Weights of a small transformer language model: untied embeddings.
Each number is 50 + 10 x the weight over its row's rms, rounded and kept within 0 to 99. Layers, rows and columns count from 0. The size before them is the row's rms in percent of the matrix's.

# up: layer 10 MLP up, 704x256, rms 0.138, rows 198-264, columns 224-255
# down: layer 10 MLP down (transposed), 704x256, rms 0.129, rows 198-264, columns 224-255
# gate: layer 10 MLP gate, 704x256, rms 0.14, rows 199-264, columns 224-255
up198 102:67 41 54 62 66 58 48 60 73 60 46 55 59 34 38 45 56 33 41 58 67 69 49 49 72 50 44 60 53 43 38 54
down198 100:36 43 61 51 44 46 55 44 43 45 39 52 30 59 62 61 49 37 43 65 36 30 46 50 37 60 45 57 47 37 40 61
gate199 101:61 23 68 50 45 46 65 43 56 35 66 49 51 66 61 52 51 51 46 30 52 44 53 61 47 55 33 58 54 47 69 53
up199 107:63 25 41 39 42 58 61 41 62 53 76 47 51 61 66 58 62 60 50 43 52 65 43 55 54 41 41 62 51 36 64 57
down199 110:50 31 57 44 57 48 49 39 54 48 74 58 62 57 58 41 51 57 54 33 35 43 49 68 63 40 51 66 41 49 55 39
gate200 096:45 74 69 36 46 64 54 33 54 41 59 44 56 48 47 40 62 33 47 48 57 48 58 70 59 36 51 44 67 51 47 42
up200 096:61 86 58 31 44 38 47 48 61 44 46 47 43 56 42 43 66 43 41 58 54 50 47 68 44 65 65 37 54 44 51 44
down200 098:45 31 40 52 52 40 37 52 32 38 56 50 50 40 49 40 49 61 56 49 56 35 49 50 61 70 53 41 45 36 40 29
gate201 096:58 57 52 44 53 51 41 57 53 61 58 41 59 52 52 47 53 49 49 64 50 58 60 52 50 42 60 53 31 68 76 42
up201 097:40 39 34 38 49 57 56 58 38 55 53 50 50 56 56 48 57 40 51 42 42 51 49 57 50 49 51 47 47 43 47 56
down201 101:54 51 51 69 57 41 21 32 45 60 57 43 51 35 62 45 52 66 62 36 48 60 44 54 32 32 45 38 45 46 32 55
gate202 103:47 47 54 38 51 48 39 42 60 47 42 56 39 51 41 48 58 52 43 47 47 43 40 56 51 36 51 40 50 55 47 35
up202 105:56 52 53 61 50 40 60 43 40 54 42 69 41 39 48 41 62 55 36 38 49 37 54 48 44 47 70 50 50 46 51 53
down202 099:44 59 47 52 69 58 53 45 61 43 51 58 48 52 30 49 36 52 35 53 70 50 52 51 50 52 51 54 27 67 49 48
gate203 086:41 38 54 46 57 52 34 23 64 69 54 52 37 42 58 63 54 42 52 36 56 51 55 54 44 32 60 50 72 50 39 45
up203 096:46 42 52 60 51 53 52 28 54 44 69 67 50 32 59 55 49 25 54 72 65 45 26 23 41 56 31 48 59 60 49 61
down203 099:57 61 66 60 54 59 60 47 62 57 47 54 63 42 43 46 61 34 43 52 61 64 53 41 74 23 29 57 54 56 47 36
gate204 097:60 35 54 28 49 46 49 55 48 57 46 48 64 44 65 55 44 45 56 48 54 43 41 44 28 53 71 25 49 50 49 56
up204 094:38 41 37 55 47 38 47 63 59 43 54 70 55 51 63 39 61 34 62 57 51 57 44 56 36 41 48 48 59 44 60 73
down204 095:40 74 64 67 54 33 61 53 48 45 46 66 44 41 51 45 39 57 40 59 54 48 38 45 51 48 61 41 42 51 54 50
gate205 101:37 35 59 48 40 53 51 46 33 46 48 49 63 55 24 36 51 33 60 61 32 39 56 59 45 45 44 43 49 48 70 35
up205 106:54 51 49 53 60 46 50 74 66 48 58 36 44 50 39 43 34 60 50 46 63 57 55 62 43 64 52 45 55 59 41 55
down205 103:66 48 42 53 46 27 43 35 42 58 67 56 30 55 48 62 58 51 55 51 57 48 30 28 51 50 64 45 48 51 50 49
gate206 097:53 51 55 22 43 60 48 64 42 47 41 56 54 47 47 46 45 39 45 47 52 33 36 41 47 61 50 46 41 48 57 55
up206 100:48 49 57 57 32 44 63 45 55 58 58 59 38 59 58 49 61 43 46 70 45 44 56 49 49 33 56 46 51 37 43 54
down206 100:50 52 45 63 45 68 63 42 42 48 42 48 61 52 54 47 62 45 41 45 57 48 52 61 64 64 48 40 29 47 49 55
gate207 097:35 49 70 34 48 39 33 64 41 36 70 71 48 58 67 41 67 37 40 49 56 35 42 46 51 40 55 57 50 51 46 49
up207 097:37 50 54 41 52 54 56 47 44 49 59 49 72 38 46 35 60 52 38 46 69 51 51 43 52 26 45 45 56 60 38 54
down207 102:36 42 52 37 24 50 38 46 50 40 59 54 64 47 48 49 77 33 52 40 62 49 68 73 38 46 40 66 58 62 49 53
gate208 097:47 45 42 54 48 32 52 39 59 44 42 57 65 27 55 49 55 37 40 53 47 48 48 38 59 35 41 34 64 63 58 53
up208 095:50 72 52 22 52 48 37 41 42 65 55 53 66 50 50 49 45 59 54 40 38 55 63 30 56 57 44 54 63 48 56 55
down208 099:43 52 57 52 34 53 41 59 69 37 56 51 59 42 46 44 55 51 48 50 41 53 53 64 50 38 54 48 36 63 61 39
gate209 097:50 67 53 50 36 31 43 42 35 54 40 56 63 38 64 51 54 32 59 47 51 46 75 52 41 52 56 61 51 34 35 50
up209 098:43 43 47 41 66 59 44 35 49 42 45 44 45 60 32 47 60 69 48 50 68 47 41 52 44 29 46 47 55 48 53 54
down209 102:45 51 57 42 68 51 51 50 48 52 46 54 46 45 69 58 53 42 47 31 55 80 35 49 42 52 60 46 38 69 66 35
gate210 102:32 52 59 46 46 30 59 37 45 37 42 42 54 52 44 43 43 69 60 66 58 46 44 69 33 41 45 56 43 37 44 56
up210 100:59 75 28 56 67 58 45 70 49 55 37 53 55 53 57 41 59 49 47 64 49 45 41 31 43 38 43 53 73 43 47 52
down210 097:53 62 56 41 26 41 52 41 45 32 36 32 60 61 46 50 40 49 53 35 43 46 54 66 48 56 57 41 49 51 29 50
gate211 097:44 48 49 63 33 52 54 63 63 53 41 45 49 48 63 43 59 36 47 48 66 47 40 34 62 62 63 46 37 61 52 46
up211 096:64 50 63 47 49 62 41 39 57 49 45 39 56 51 36 19 58 37 60 50 48 44 45 43 49 65 42 53 51 45 39 49
down211 098:34 60 41 63 30 46 45 35 42 55 44 56 67 60 61 29 32 47 52 58 46 50 38 41 57 62 58 39 54 52 65 48
gate212 100:63 48 43 52 36 59 45 59 27 47 43 53 49 44 57 58 47 42 51 59 43 27 57 56 55 42 58 63 42 70 55 41
up212 102:56 29 52 48 56 65 49 35 51 50 45 47 38 44 51 64 52 42 40 50 54 64 59 65 56 48 58 54 36 54 59 56
down212 100:69 35 52 27 59 39 61 50 52 65 43 55 54 37 53 53 43 62 50 42 57 40 38 44 43 44 44 41 47 42 55 62
gate213 101:52 36 47 64 44 56 38 55 51 66 48 30 35 60 51 56 63 58 65 57 50 47 55 32 62 38 69 49 44 69 69 72
up213 097:47 52 53 58 61 59 61 54 55 54 59 55 51 40 39 57 68 50 55 37 68 54 58 59 62 53 49 40 43 27 66 32
down213 096:35 42 53 42 41 68 46 44 57 38 48 37 46 43 41 58 48 31 38 60 37 62 53 58 52 64 63 33 39 50 60 61
gate214 094:56 45 45 44 48 48 52 66 67 47 34 46 43 42 33 76 57 44 45 59 59 48 50 48 73 46 56 60 60 36 47 51
up214 097:46 50 53 71 49 62 40 26 46 62 33 51 56 49 78 58 56 51 46 37 52 43 72 49 40 37 51 44 48 58 48 46
down214 099:70 43 39 43 48 74 58 47 35 39 53 56 66 58 41 38 42 51 56 41 68 57 68 61 59 53 45 50 46 42 38 49
gate215 100:68 52 37 47 58 50 52 39 43 60 36 58 57 45 60 53 59 59 69 66 50 45 30 65 62 47 49 62 34 33 65 34
up215 100:38 56 48 28 52 53 48 45 65 45 64 42 55 61 67 54 53 55 71 58 39 52 47 69 59 57 48 46 43 42 57 52
down215 101:41 50 40 61 41 44 45 74 52 65 64 38 59 51 66 42 47 56 53 55 34 38 43 42 46 49 38 39 49 45 46 64
gate216 086:45 49 39 62 44 59 50 58 60 61 43 52 48 53 56 65 54 44 65 63 79 47 57 47 35 57 49 61 47 56 46 43
up216 091:73 48 48 51 47 57 51 55 46 44 49 49 65 41 38 64 44 73 63 40 53 59 21 43 58 38 60 42 77 42 45 37
down216 096:33 45 52 51 40 45 26 27 42 63 54 45 64 54 52 60 58 49 50 40 55 27 55 63 31 62 51 63 42 51 34 45
gate217 105:46 33 50 57 63 54 45 40 54 45 65 37 42 70 59 32 54 41 40 46 48 46 34 52 57 45 54 40 53 60 58 70
up217 104:46 49 37 49 55 47 48 53 48 57 62 32 56 48 51 46 48 39 60 57 53 30 32 37 58 52 32 55 51 60 39 42
down217 101:44 57 30 41 60 32 29 64 47 45 48 69 48 63 55 50 41 68 62 47 45 53 49 68 49 43 58 66 39 52 66 47
gate218 101:40 67 51 51 41 59 40 45 63 55 56 43 34 56 65 62 54 43 59 44 47 58 62 36 49 52 41 19 39 48 50 53
up218 098:41 30 55 36 36 50 53 51 58 46 62 49 59 54 37 31 45 52 38 52 42 53 46 39 64 76 51 36 48 47 47 44
down218 097:49 58 48 58 45 45 47 50 44 58 41 64 74 38 53 46 64 43 46 40 43 45 61 70 23 32 58 48 59 53 53 48
gate219 101:43 51 52 52 52 62 73 56 48 44 50 50 53 41 41 50 61 42 59 56 28 50 59 63 49 47 55 49 53 44 37 38
up219 100:62 49 60 55 56 21 54 46 57 65 42 32 40 57 33 48 44 48 39 32 53 59 74 36 54 44 50 48 34 46 61 55
down219 104:71 75 45 48 68 39 62 56 40 59 61 47 61 59 40 60 48 55 30 49 61 65 68 53 36 57 49 53 57 50 33 48
gate220 101:58 55 50 38 49 62 40 43 60 54 63 69 55 53 52 50 58 59 37 63 40 53 51 43 46 47 53 49 56 48 48 51
up220 095:46 55 63 37 58 57 56 46 63 45 28 54 63 55 52 55 56 49 64 56 45 57 37 41 64 46 46 62 48 30 44 68
down220 099:46 48 64 52 52 42 52 47 39 34 41 61 41 61 25 45 69 37 70 51 59 56 51 44 57 56 59 50 44 51 37 43
gate221 104:63 46 48 39 56 54 66 40 48 48 54 60 55 38 51 50 63 52 47 45 60 43 67 58 63 54 66 49 62 61 61 57
up221 106:66 51 53 38 41 40 46 53 39 57 59 54 44 54 60 40 62 28 48 45 44 32 50 33 52 44 56 50 52 38 43 71
down221 102:55 25 41 56 67 73 44 57 62 54 54 35 43 41 51 65 60 63 73 53 52 58 57 60 44 63 50 40 60 62 76 49
gate222 099:42 67 57 54 52 37 60 54 59 55 57 68 40 59 47 49 57 44 47 45 31 50 56 50 36 48 40 49 49 58 44 63
up222 098:56 60 56 58 32 56 24 55 46 47 56 49 57 47 39 39 40 55 39 50 34 67 52 52 64 43 56 57 39 47 68 27
down222 097:36 52 49 50 51 58 42 48 43 42 34 63 76 58 70 43 73 58 34 38 40 64 35 71 62 45 44 36 47 32 43 42
gate223 102:45 56 57 59 73 44 46 60 34 38 43 56 50 55 69 44 57 39 46 57 51 32 32 43 60 42 39 50 62 63 43 49
up223 101:51 62 42 43 55 39 42 63 39 45 49 41 35 55 71 57 47 38 53 65 53 43 17 35 48 38 48 29 55 52 38 64
down223 109:40 54 32 58 50 47 44 42 46 64 60 47 53 27 52 43 53 55 37 42 58 70 43 41 27 41 53 38 40 24 42 64
gate224 106:54 55 65 28 37 60 51 54 70 67 37 69 47 54 51 56 45 65 59 41 65 50 42 37 30 48 60 53 43 44 57 53
up224 102:55 42 52 31 44 54 54 38 69 53 48 52 44 39 37 49 30 57 59 46 71 58 55 47 59 34 50 52 43 66 45 55
down224 100:66 48 52 44 75 42 55 50 40 54 40 61 53 44 55 60 63 68 55 56 60 55 57 41 32 51 57 48 73 54 70 53
gate225 102:56 45 46 40 57 36 81 45 49 67 46 57 56 55 46 57 26 43 51 41 39 56 39 65 57 54 54 50 51 66 57 44
up225 100:58 63 55 50 48 36 64 53 65 80 52 48 51 58 60 46 42 44 45 62 64 53 38 46 42 64 61 57 53 65 45 31
down225 101:42 48 42 58 41 73 40 66 62 27 64 50 33 64 35 45 45 49 77 32 38 39 58 47 55 29 56 36 45 42 41 57
gate226 108:44 47 61 35 49 25 26 45 42 44 44 51 45 64 29 48 57 27 58 33 41 47 48 46 47 61 46 42 44 38 61 58
up226 109:42 51 48 61 69 65 37 38 44 52 59 61 31 55 66 31 52 57 48 45 77 42 44 36 53 34 45 38 71 61 54 32
down226 103:56 52 58 51 37 38 52 38 46 67 53 33 49 48 37 17 48 49 47 48 39 61 65 46 56 46 52 49 56 50 64 44
gate227 097:32 49 51 50 50 59 37 59 61 55 42 54 44 48 41 48 58 54 51 39 65 46 45 48 43 47 36 54 65 55 32 50
up227 099:37 65 51 40 51 46 39 60 50 40 57 30 58 30 53 43 45 57 55 29 47 67 49 55 46 47 58 41 49 53 48 56
down227 104:56 53 45 46 47 53 50 52 62 30 61 57 39 59 59 43 43 49 66 56 37 52 73 47 39 60 54 44 49 49 34 47
gate228 095:58 49 67 52 35 56 37 40 48 52 57 53 59 54 38 73 52 52 35 55 42 55 47 56 62 43 42 60 35 38 52 56
up228 101:48 45 49 44 46 61 63 32 37 66 59 39 55 50 41 58 47 61 61 39 49 32 50 48 32 53 40 58 63 42 54 49
down228 106:40 48 46 45 37 65 48 49 38 71 56 66 69 41 34 47 39 60 43 50 58 58 44 45 48 55 45 56 46 36 36 50
gate229 107:49 53 62 39 67 40 30 44 54 38 52 58 42 43 48 50 68 61 61 57 65 44 49 44 51 52 41 56 48 43 54 49
up229 103:50 31 46 49 32 28 40 46 39 49 51 54 53 58 49 35 36 57 55 66 36 50 75 61 52 44 46 50 53 63 41 46
down229 105:37 44 53 52 61 52 40 48 48 65 52 57 60 57 42 49 34 38 55 56 50 44 64 36 57 59 38 56 56 58 49 36
gate230 104:52 46 73 44 52 49 39 52 30 55 36 48 54 45 29 55 66 49 33 41 52 60 54 54 47 48 59 50 62 43 56 42
up230 100:51 61 52 68 32 42 61 68 55 62 54 41 42 48 50 60 47 47 40 41 47 48 52 60 51 46 51 43 48 56 65 31
down230 098:38 54 56 64 53 35 57 46 42 42 30 42 41 60 54 53 47 32 60 52 42 63 65 50 47 54 44 38 37 42 43 59
gate231 104:37 58 56 64 47 43 50 29 52 42 38 32 44 40 62 53 48 47 41 65 46 35 56 43 54 46 50 60 41 56 46 49
up231 106:43 56 59 40 59 35 46 43 55 59 39 42 59 40 66 39 58 50 47 52 47 34 55 31 52 48 73 65 42 52 47 36
down231 102:56 62 63 55 48 73 56 62 47 51 41 54 57 46 45 59 58 46 52 62 56 48 57 52 65 65 44 32 40 66 65 57
gate232 093:42 37 30 52 34 39 43 41 41 44 58 27 38 61 38 55 45 50 59 52 69 54 55 62 52 54 66 53 41 47 27 64
up232 096:40 61 60 55 53 56 45 48 55 33 38 41 52 50 64 48 47 54 37 34 58 32 35 43 29 54 39 48 34 50 34 51
down232 096:46 47 55 64 47 55 67 58 61 47 35 58 43 54 50 43 36 41 37 65 53 35 64 47 65 45 59 53 47 39 35 49
gate233 093:58 45 39 45 43 44 66 39 33 44 50 56 42 54 44 55 48 30 49 70 40 27 56 65 40 58 47 59 46 59 48 65
up233 088:44 49 54 43 37 47 43 69 33 61 67 51 46 42 44 56 39 67 59 35 46 71 48 59 55 50 37 60 43 33 28 54
down233 093:48 66 54 27 42 53 44 67 48 59 41 49 50 34 52 56 54 64 64 50 64 42 48 39 47 23 45 48 50 71 33 58
gate234 092:41 44 41 53 53 45 50 55 67 55 55 56 62 43 44 42 50 42 59 43 49 55 82 57 38 32 49 41 57 50 51 39
up234 090:43 46 60 57 59 59 60 49 58 43 59 63 30 40 58 61 53 41 49 60 39 44 23 46 69 55 43 54 40 43 50 56
down234 093:54 55 54 55 54 59 50 45 62 38 44 53 57 43 54 70 53 56 43 45 55 54 64 55 44 62 55 45 59 40 43 60
gate235 096:66 40 47 35 47 50 52 58 57 65 62 52 73 40 55 46 53 39 53 49 61 52 40 47 42 53 50 46 47 46 49 58
up235 092:54 43 48 49 48 52 51 61 66 62 50 40 55 47 70 60 60 40 58 46 56 53 42 56 42 64 64 60 54 57 41 57
down235 097:57 46 48 52 33 60 30 42 47 55 23 53 37 40 45 42 55 50 41 38 49 45 44 43 39 43 40 44 54 38 54 47
gate236 099:54 42 37 55 52 45 50 59 66 40 46 54 42 51 40 36 42 33 45 46 43 57 46 46 49 39 43 45 56 59 60 35
up236 100:53 43 56 50 55 60 36 41 66 51 64 63 58 41 49 48 61 63 45 43 43 38 59 57 45 55 56 56 70 64 49 60
down236 099:55 57 44 44 60 32 54 65 61 35 39 44 56 53 61 44 48 50 47 53 63 64 43 64 72 38 39 46 49 66 70 36
gate237 094:54 41 50 52 52 41 46 39 38 56 52 56 47 34 61 60 41 51 44 46 38 44 58 43 58 47 44 57 48 46 34 44
up237 096:57 44 29 33 48 43 44 46 61 57 28 61 41 52 56 71 46 62 33 43 63 42 44 50 51 58 49 34 48 48 53 43
down237 095:45 57 41 53 41 62 75 65 66 34 66 38 47 41 25 40 46 47 60 40 34 58 55 65 56 41 48 42 50 34 66 74
gate238 089:69 40 58 41 42 43 43 56 47 41 55 59 62 72 55 58 54 60 63 60 41 35 68 49 52 37 43 51 48 57 45 65
up238 087:62 44 64 31 62 38 52 48 46 42 52 53 55 52 59 53 66 60 46 41 43 57 60 40 59 41 40 51 50 65 59 52
down238 092:49 31 38 53 46 46 44 42 48 58 56 64 46 47 38 60 60 21 68 37 64 77 45 50 55 55 70 64 46 47 55 65
gate239 142:50 49 70 26 54 44 52 56 49 46 39 59 45 50 50 45 53 52 51 41 54 49 33 48 40 53 39 49 43 36 36 51
up239 159:46 57 69 34 55 34 60 50 44 42 52 64 47 50 48 52 56 45 53 49 48 55 43 51 41 53 50 67 50 45 43 58
down239 105:38 47 66 41 55 51 37 63 34 36 58 59 50 51 56 60 61 19 48 55 57 38 59 53 47 48 45 49 48 46 34 60
gate240 103:56 62 61 39 60 23 65 59 55 36 50 42 36 54 59 50 42 46 42 43 46 51 51 53 52 58 41 52 46 54 37 53
up240 097:39 60 39 36 36 56 40 56 59 59 51 61 42 47 49 51 50 66 51 37 30 64 51 45 08 65 65 61 66 49 50 48
down240 103:53 44 56 38 55 24 42 46 26 54 56 25 40 53 37 50 46 52 47 22 42 54 45 50 54 46 39 61 35 45 23 35
gate241 109:41 59 42 43 53 50 47 55 47 37 56 38 60 56 63 47 42 50 62 34 39 41 41 51 55 38 43 55 29 61 47 39
up241 102:59 37 72 54 36 60 51 41 37 60 74 48 48 53 53 48 39 59 54 35 52 80 48 33 37 50 59 40 56 35 49 62
down241 104:43 53 47 64 43 60 65 58 68 43 44 41 49 37 49 59 49 68 42 67 51 45 43 61 54 45 47 48 63 44 52 47
gate242 099:53 44 66 56 41 59 41 64 57 60 62 46 59 49 54 62 60 35 55 51 55 38 52 42 33 39 47 53 41 55 44 50
up242 101:55 35 57 56 53 41 41 36 57 57 52 30 45 37 38 45 51 32 45 45 54 41 70 42 51 44 41 57 54 37 31 37
down242 098:31 62 52 53 49 39 43 55 65 42 44 55 45 46 59 54 36 65 52 55 48 42 45 59 59 29 31 43 53 54 52 51
gate243 094:69 54 63 48 44 47 51 57 47 40 63 65 53 44 47 50 55 39 49 64 26 46 53 45 59 46 47 50 55 39 49 65
up243 099:71 74 38 67 45 54 39 43 51 45 45 61 63 33 62 55 49 45 32 66 46 42 52 63 50 61 51 49 47 44 61 52
down243 103:33 51 48 68 57 41 47 48 49 59 58 48 50 75 62 42 48 68 62 65 55 50 48 58 54 37 59 55 42 32 72 55
gate244 120:52 38 49 60 54 40 46 37 53 52 34 50 61 51 46 65 54 25 62 43 41 38 40 41 61 69 35 50 49 82 30 57
up244 119:55 60 62 45 52 47 47 63 41 51 24 60 46 58 41 62 26 43 62 46 50 59 54 62 58 48 46 46 44 57 62 84
down244 099:41 29 39 68 64 47 44 59 60 30 47 55 46 60 38 62 38 39 57 55 42 51 42 66 45 46 60 35 27 33 26 71
gate245 103:30 57 53 59 36 45 25 53 56 44 56 52 49 36 53 39 45 39 50 66 61 64 41 62 46 58 59 63 49 55 39 31
up245 102:59 49 54 48 43 47 43 62 24 42 52 53 54 59 64 69 60 54 47 49 42 61 68 66 50 53 46 41 61 55 49 49
down245 102:42 67 60 47 55 25 35 43 54 43 54 55 47 52 28 44 53 44 44 60 52 54 37 51 42 55 57 76 27 52 64 36
gate246 100:59 39 54 62 51 45 29 48 53 41 60 43 52 49 61 42 37 38 42 31 32 34 50 42 49 36 37 72 50 41 45 53
up246 098:66 50 37 56 42 43 56 62 49 36 42 46 36 35 29 55 60 52 49 55 46 53 49 41 44 50 45 53 49 59 57 52
down246 099:63 31 53 57 46 55 54 56 41 42 49 63 58 51 54 60 48 57 48 53 56 48 52 56 38 43 63 40 48 59 45 51
gate247 106:54 68 42 67 44 59 61 56 46 51 42 46 61 64 57 59 67 28 49 54 54 73 52 50 61 54 65 58 63 43 40 57
up247 101:57 50 49 39 57 60 49 40 52 55 53 52 43 35 63 63 32 57 41 54 52 34 52 44 42 40 49 45 31 53 50 38
down247 099:55 52 54 65 58 50 45 61 46 58 55 43 64 50 57 61 53 66 55 51 47 49 49 58 55 42 42 51 31 43 49 40
gate248 104:58 69 63 48 44 56 66 40 53 43 66 54 50 68 50 63 32 48 58 40 25 64 47 56 51 56 56 57 39 58 35 18
up248 105:51 45 28 50 56 54 51 44 31 59 67 55 72 55 46 50 51 39 34 42 45 42 44 51 48 32 52 38 34 54 62 34
down248 104:50 56 39 40 43 57 45 49 52 53 52 65 54 59 52 58 25 56 29 44 58 69 61 63 56 46 37 58 39 53 50 55
gate249 090:46 36 73 56 45 38 37 55 64 42 60 53 47 35 36 30 52 67 60 60 39 52 58 46 60 48 31 64 53 47 52 45
up249 090:55 65 23 42 51 54 51 50 50 52 35 53 71 54 52 62 48 51 68 31 56 58 53 34 56 43 48 43 25 29 50 62
down249 094:56 50 58 35 59 45 46 30 46 16 51 36 54 46 59 73 58 64 62 47 67 61 50 42 47 51 54 38 45 40 52 55
gate250 102:49 59 42 73 53 53 45 42 69 50 43 44 59 50 47 44 51 48 44 45 58 55 48 60 55 53 54 41 66 39 68 54
up250 098:57 34 67 49 59 48 58 65 42 41 48 47 65 28 56 42 57 43 55 45 60 67 52 40 42 62 46 65 40 65 62 55
down250 099:38 48 48 29 37 60 49 42 61 68 55 49 39 41 52 49 51 52 49 57 57 54 48 50 43 55 70 34 65 44 63 27
gate251 092:66 35 58 44 61 61 40 57 53 43 45 59 46 29 59 52 51 38 57 48 63 45 51 35 65 51 55 40 38 52 52 51
up251 092:44 55 40 50 55 35 53 51 39 37 45 42 61 71 54 45 67 73 49 50 29 50 48 66 38 54 62 48 44 45 47 46
down251 094:59 51 75 42 49 35 55 60 50 47 38 56 65 60 55 56 61 54 48 53 28 59 41 38 47 50 52 73 38 54 49 49
gate252 104:35 46 41 31 43 39 60 43 55 49 55 48 52 45 71 60 62 40 58 46 48 50 49 47 38 55 34 45 55 47 60 30
up252 103:46 58 43 41 44 35 61 35 45 61 56 36 36 37 42 62 42 55 36 56 60 42 43 50 47 53 54 54 48 56 50 41
down252 105:28 56 54 49 54 42 63 38 58 36 55 43 31 42 59 57 55 49 51 37 40 53 43 53 43 47 50 63 50 46 36 44
gate253 108:51 52 60 45 35 49 42 45 39 53 51 56 45 60 37 53 37 36 45 54 51 55 37 45 48 54 60 46 56 60 57 43
up253 104:63 64 52 50 56 57 48 61 21 63 69 61 46 60 39 46 67 35 58 60 49 42 47 47 66 35 41 33 58 53 63 27
down253 104:63 70 45 40 61 36 46 59 37 63 65 60 49 38 48 59 53 48 45 54 56 58 52 64 40 35 36 33 54 63 63 21
gate254 097:31 46 42 54 46 54 24 42 38 46 58 49 55 56 41 64 49 61 45 39 53 70 56 36 46 72 55 54 53 49 47 36
up254 099:58 51 53 64 48 58 56 50 59 36 26 54 53 43 68 67 51 47 45 46 62 64 39 57 51 66 44 42 42 53 33 43
down254 099:45 46 63 34 49 56 51 45 38 34 50 50 53 35 52 50 64 42 47 65 57 61 45 50 54 51 38 40 45 49 57 49
gate255 092:51 59 36 38 41 41 56 39 27 58 45 64 49 28 52 43 42 44 50 55 46 44 48 33 40 46 60 62 46 69 46 57
up255 094:66 50 39 39 31 53 66 30 51 50 41 43 56 20 41 43 58 57 50 34 36 47 63 41 50 45 42 46 51 54 63 45
down255 100:53 57 60 61 41 44 47 53 54 51 51 48 70 34 61 48 38 41 66 42 34 47 50 32 43 51 43 35 44 57 55 41
gate256 084:55 62 27 42 73 45 46 41 43 53 59 53 59 39 42 47 33 47 62 49 44 55 44 43 51 40 47 42 37 63 56 39
up256 090:49 45 20 55 31 44 51 48 64 54 46 56 50 41 71 37 45 51 19 51 56 45 53 42 56 50 32 34 35 46 42 38
down256 091:43 65 57 38 53 61 54 49 39 54 63 29 27 63 64 42 51 51 53 60 53 57 44 52 63 37 34 53 54 45 42 63
gate257 093:29 61 76 52 50 43 53 63 59 51 51 55 56 20 31 42 46 60 55 50 45 59 56 62 51 45 43 34 39 47 63 46
up257 096:73 33 45 57 70 60 40 40 35 50 62 53 48 74 38 48 50 55 46 60 57 38 51 42 57 44 47 46 52 50 61 52
down257 107:40 53 49 40 49 45 62 46 53 44 54 55 73 55 62 41 48 51 41 59 47 48 46 65 50 46 64 41 60 40 66 52
gate258 101:58 54 43 39 60 54 52 44 51 53 48 53 64 76 46 51 49 34 51 48 51 43 65 43 41 51 47 51 50 64 42 59
up258 101:57 48 54 49 52 44 68 59 33 42 40 58 48 41 54 51 45 50 45 46 64 69 47 49 49 61 74 54 47 57 45 34
down258 102:57 59 51 40 60 47 47 44 48 38 64 38 28 38 42 44 55 55 38 56 71 37 56 56 46 63 56 50 56 46 52 41
gate259 101:55 51 42 36 43 45 37 51 51 37 57 59 56 40 63 67 43 26 47 48 56 39 42 39 51 21 53 46 53 55 55 37
up259 096:40 50 38 62 50 58 49 50 36 50 54 66 53 61 58 39 54 59 46 52 40 60 49 36 55 70 43 43 56 54 42 35
down259 101:56 34 43 60 70 59 54 51 50 73 38 47 49 38 43 55 58 78 70 49 41 70 43 60 65 58 49 32 56 57 51 70
gate260 099:58 45 42 51 41 53 45 33 50 58 40 48 58 53 65 40 65 42 63 56 45 52 57 35 40 62 31 38 55 45 32 51
up260 101:67 26 48 49 67 73 43 56 42 37 63 50 69 51 56 50 55 60 61 59 34 46 56 31 56 65 48 52 50 41 54 25
down260 101:54 53 62 50 46 51 44 52 54 64 53 39 51 82 41 52 34 76 51 59 39 57 47 59 37 56 40 38 68 49 43 70
gate261 104:70 60 50 49 64 24 50 41 51 56 61 40 45 67 50 55 55 21 39 51 56 46 50 36 69 50 68 58 44 53 61 63
up261 100:65 60 54 55 63 66 39 52 43 48 32 57 49 53 52 53 23 39 45 50 71 51 45 64 35 51 47 53 42 71 52 53
down261 103:33 61 43 44 67 69 50 58 63 48 46 57 52 60 48 55 26 69 30 37 41 44 49 47 33 42 53 52 50 57 55 40
gate262 108:58 42 46 48 61 43 54 61 50 47 43 61 50 48 55 59 64 43 54 26 54 36 53 52 60 58 57 45 42 62 61 43
up262 107:46 45 46 49 36 43 48 34 43 56 50 47 39 47 59 46 49 34 39 66 49 50 58 52 58 38 42 63 42 45 46 67
down262 107:44 65 43 44 49 55 44 52 67 46 51 41 31 25 67 60 47 48 46 55 53 48 34 43 45 56 63 43 47 52 48 42
gate263 095:37 42 55 52 48 48 59 38 66 34 44 60 51 61 55 52 49 43 49 34 60 46 57 56 50 56 66 42 54 55 49 61
up263 092:70 33 46 66 55 61 24 35 64 61 47 33 45 34 48 45 48 59 48 67 60 45 59 39 53 47 28 45 40 39 56 46
down263 100:41 47 44 66 35 49 47 31 65 46 64 24 50 52 48 47 44 42 55 53 47 70 59 62 56 42 51 61 49 39 57 59
gate264 098:54 55 33 56 38 62 43 47 61 47 56 64 52 52 58 56 43 54 55 60 31 42 60 75 45 66 62 77 59 57 56 50
up264 101:58 48 50 31 41 57 48 49 55 49 57 46 56 60 71 45 42 48 47 58 31 58 43 62 49 52 54 58 59 36 33 47
down264 097:41 50 42 55 52 61 40 55 37 62 51 61 70 53 54 47 54 31 53 57 46 48 48 51 49 59 67 55 59 49 66 29